From a checkpoint of a small transformer trained on Wikipedia: vocabulary 2048, 6.67M parameters.
Each number is 50 + 15 x the weight over its row's rms, rounded and kept within 0 to 99. Layers, rows and columns count from 0. The size before them is the row's rms in percent of the matrix's.

# layer 5 MLP down (transposed), 960x192, rms 0.0594, rows 122-129, columns 0-95
110:45 50 18 44 53 48 60 51 67 70 72 32 59 72 32 34 72 47 76 73 48 58 33 47 54 69 42 40 57 88 59 63 61 27 36 23 24 39 00 37 35 40 34 46 65 67 38 59 48 55 29 41 63 42 70 48 68 43 36 76 40 69 70 30 50 47 53 33 34 41 50 48 67 72 63 60 48 63 58 60 50 47 51 55 35 60 65 52 61 41 30 57 33 54 48 34
116:61 85 51 30 59 52 59 44 35 59 61 41 44 19 70 16 42 54 42 70 48 55 71 50 34 49 31 55 40 13 72 58 67 98 47 57 30 57 50 52 54 64 56 64 55 35 52 91 66 45 48 63 38 45 30 53 63 31 26 23 42 57 32 43 57 45 55 68 59 59 78 41 48 57 47 54 83 43 68 47 39 47 45 43 61 53 26 44 52 43 53 64 53 39 49 59
122:60 73 30 73 58 52 55 33 37 47 52 42 63 48 43 43 65 59 48 29 59 38 43 45 41 36 70 66 51 53 47 25 36 65 49 61 50 29 59 41 42 67 45 27 79 52 50 51 72 34 37 03 49 45 45 48 43 36 75 54 13 35 41 52 56 56 56 74 25 30 47 45 53 72 86 33 75 48 31 61 55 51 66 39 71 61 39 27 54 56 54 79 60 67 28 65
117:44 58 26 59 50 40 74 21 60 29 69 43 57 72 25 35 67 54 58 55 56 28 47 42 44 58 57 66 90 66 50 48 62 31 61 73 30 47 61 55 47 62 44 72 61 33 56 24 42 64 45 56 49 56 33 70 24 30 19 46 54 66 72 47 65 60 60 37 44 43 65 56 57 47 25 33 33 62 52 65 42 50 47 99 47 35 51 41 68 57 47 45 72 56 41 68
078:49 82 46 49 42 51 52 47 73 24 05 36 23 38 39 38 83 55 57 29 44 54 58 82 63 39 33 56 69 34 50 47 56 57 15 48 96 62 40 52 52 57 52 53 99 53 39 36 84 48 65 58 53 72 61 58 51 49 51 52 56 50 44 29 59 25 42 46 36 42 24 57 45 52 53 58 54 53 54 53 49 61 37 62 54 67 50 50 29 30 64 60 61 32 57 43
102:83 47 60 40 54 28 38 79 55 64 44 51 64 30 65 38 51 29 27 31 20 38 32 43 49 56 72 50 53 64 28 62 37 40 47 47 42 64 52 39 41 28 53 59 53 32 48 32 39 48 28 48 63 43 55 34 62 83 76 60 41 62 92 38 70 52 68 59 59 44 65 55 60 65 40 64 39 49 63 73 61 57 61 47 45 39 79 52 48 59 59 65 48 34 36 38
105:17 63 68 34 31 39 59 53 70 54 46 56 70 78 42 47 46 33 44 46 71 82 51 56 21 51 58 34 52 71 53 74 47 17 50 62 29 25 27 44 81 36 67 70 45 56 47 71 51 23 43 24 67 47 65 52 40 32 58 42 57 46 64 61 40 53 47 45 24 36 34 84 52 54 52 20 44 36 54 59 35 28 47 39 55 56 39 43 57 56 63 45 43 65 45 69
106:68 60 27 31 38 41 53 32 58 37 54 56 29 52 85 25 63 65 27 34 51 42 32 37 48 28 28 37 56 46 24 33 33 40 52 58 67 30 70 69 48 57 56 40 61 63 47 65 48 56 27 58 49 49 29 55 44 45 47 53 53 46 55 73 37 73 52 48 40 53 47 43 69 45 31 61 42 53 38 54 46 69 54 60 72 82 48 53 48 65 67 21 59 45 45 50
# layer 5 MLP up, 960x192, rms 0.0749, rows 123-129, columns 0-95
105:66 37 59 29 69 47 18 43 50 59 37 59 46 75 61 72 34 71 59 34 59 35 47 65 80 37 49 71 50 84 19 49 36 53 57 50 36 47 41 66 50 32 40 48 32 78 40 61 31 54 43 70 42 54 55 50 37 37 71 55 48 32 47 55 30 35 32 56 42 67 23 40 70 70 31 47 55 55 26 42 60 39 47 26 49 24 64 42 26 51 58 43 45 60 59 43
110:51 31 73 46 36 66 84 37 43 63 55 61 73 63 22 48 56 63 64 56 77 49 59 41 61 32 44 85 37 46 42 37 51 73 49 27 45 54 69 47 41 50 47 62 27 40 46 62 53 71 85 56 70 48 27 54 57 70 54 32 54 61 27 70 47 75 45 34 50 48 53 41 64 32 59 52 63 59 61 55 54 40 27 44 65 46 50 66 34 52 20 67 60 42 39 20
105:44 57 99 47 24 58 53 59 45 59 37 45 38 37 46 44 24 39 43 44 53 40 59 49 51 38 32 54 32 36 67 62 69 50 47 53 72 43 48 41 64 38 34 43 41 46 41 59 44 47 48 36 41 58 63 28 35 63 64 53 70 44 50 51 41 56 53 61 74 42 38 35 55 40 51 29 79 61 31 29 50 53 56 61 46 54 36 36 26 50 61 53 33 43 50 40
085:75 12 55 69 42 58 52 44 40 65 58 41 54 49 51 34 71 54 75 58 56 74 58 44 26 47 32 56 32 49 60 51 60 28 91 28 67 73 69 38 66 34 38 38 38 53 62 56 30 60 46 32 46 34 46 46 79 77 71 68 69 70 50 32 69 95 70 53 51 75 63 25 43 54 66 50 65 45 56 87 49 64 76 54 55 49 63 62 56 55 41 51 41 34 77 52
107:65 57 56 35 61 49 66 28 60 55 51 39 56 75 47 16 41 61 42 87 80 38 38 40 47 38 52 58 45 09 55 56 54 60 47 46 61 47 67 31 89 78 33 60 39 61 33 44 52 45 44 50 37 71 72 48 46 27 41 46 27 53 33 72 40 57 57 35 81 36 68 47 57 26 29 54 82 67 63 51 50 58 64 57 44 31 54 29 63 60 25 44 57 50 74 45
105:52 74 43 52 60 57 35 42 49 61 49 36 44 50 36 37 56 41 34 45 53 47 66 40 44 51 52 60 26 78 45 27 08 69 75 51 13 45 80 47 71 36 66 34 47 27 55 75 24 67 60 34 44 46 60 45 64 49 42 50 48 45 59 50 22 54 52 43 53 51 69 59 43 55 28 70 84 53 34 40 43 45 65 53 50 42 38 65 78 52 69 33 80 47 54 55
105:54 32 40 69 46 56 36 61 56 40 26 63 31 38 56 51 33 49 79 38 42 58 43 55 71 57 58 90 23 51 65 87 58 38 46 51 54 61 40 23 51 35 55 46 62 39 57 52 68 51 45 19 34 41 93 31 55 65 52 43 52 59 68 29 84 22 74 68 70 60 76 60 46 73 54 41 41 41 54 39 52 01 55 49 41 58 53 72 46 44 51 81 54 68 47 49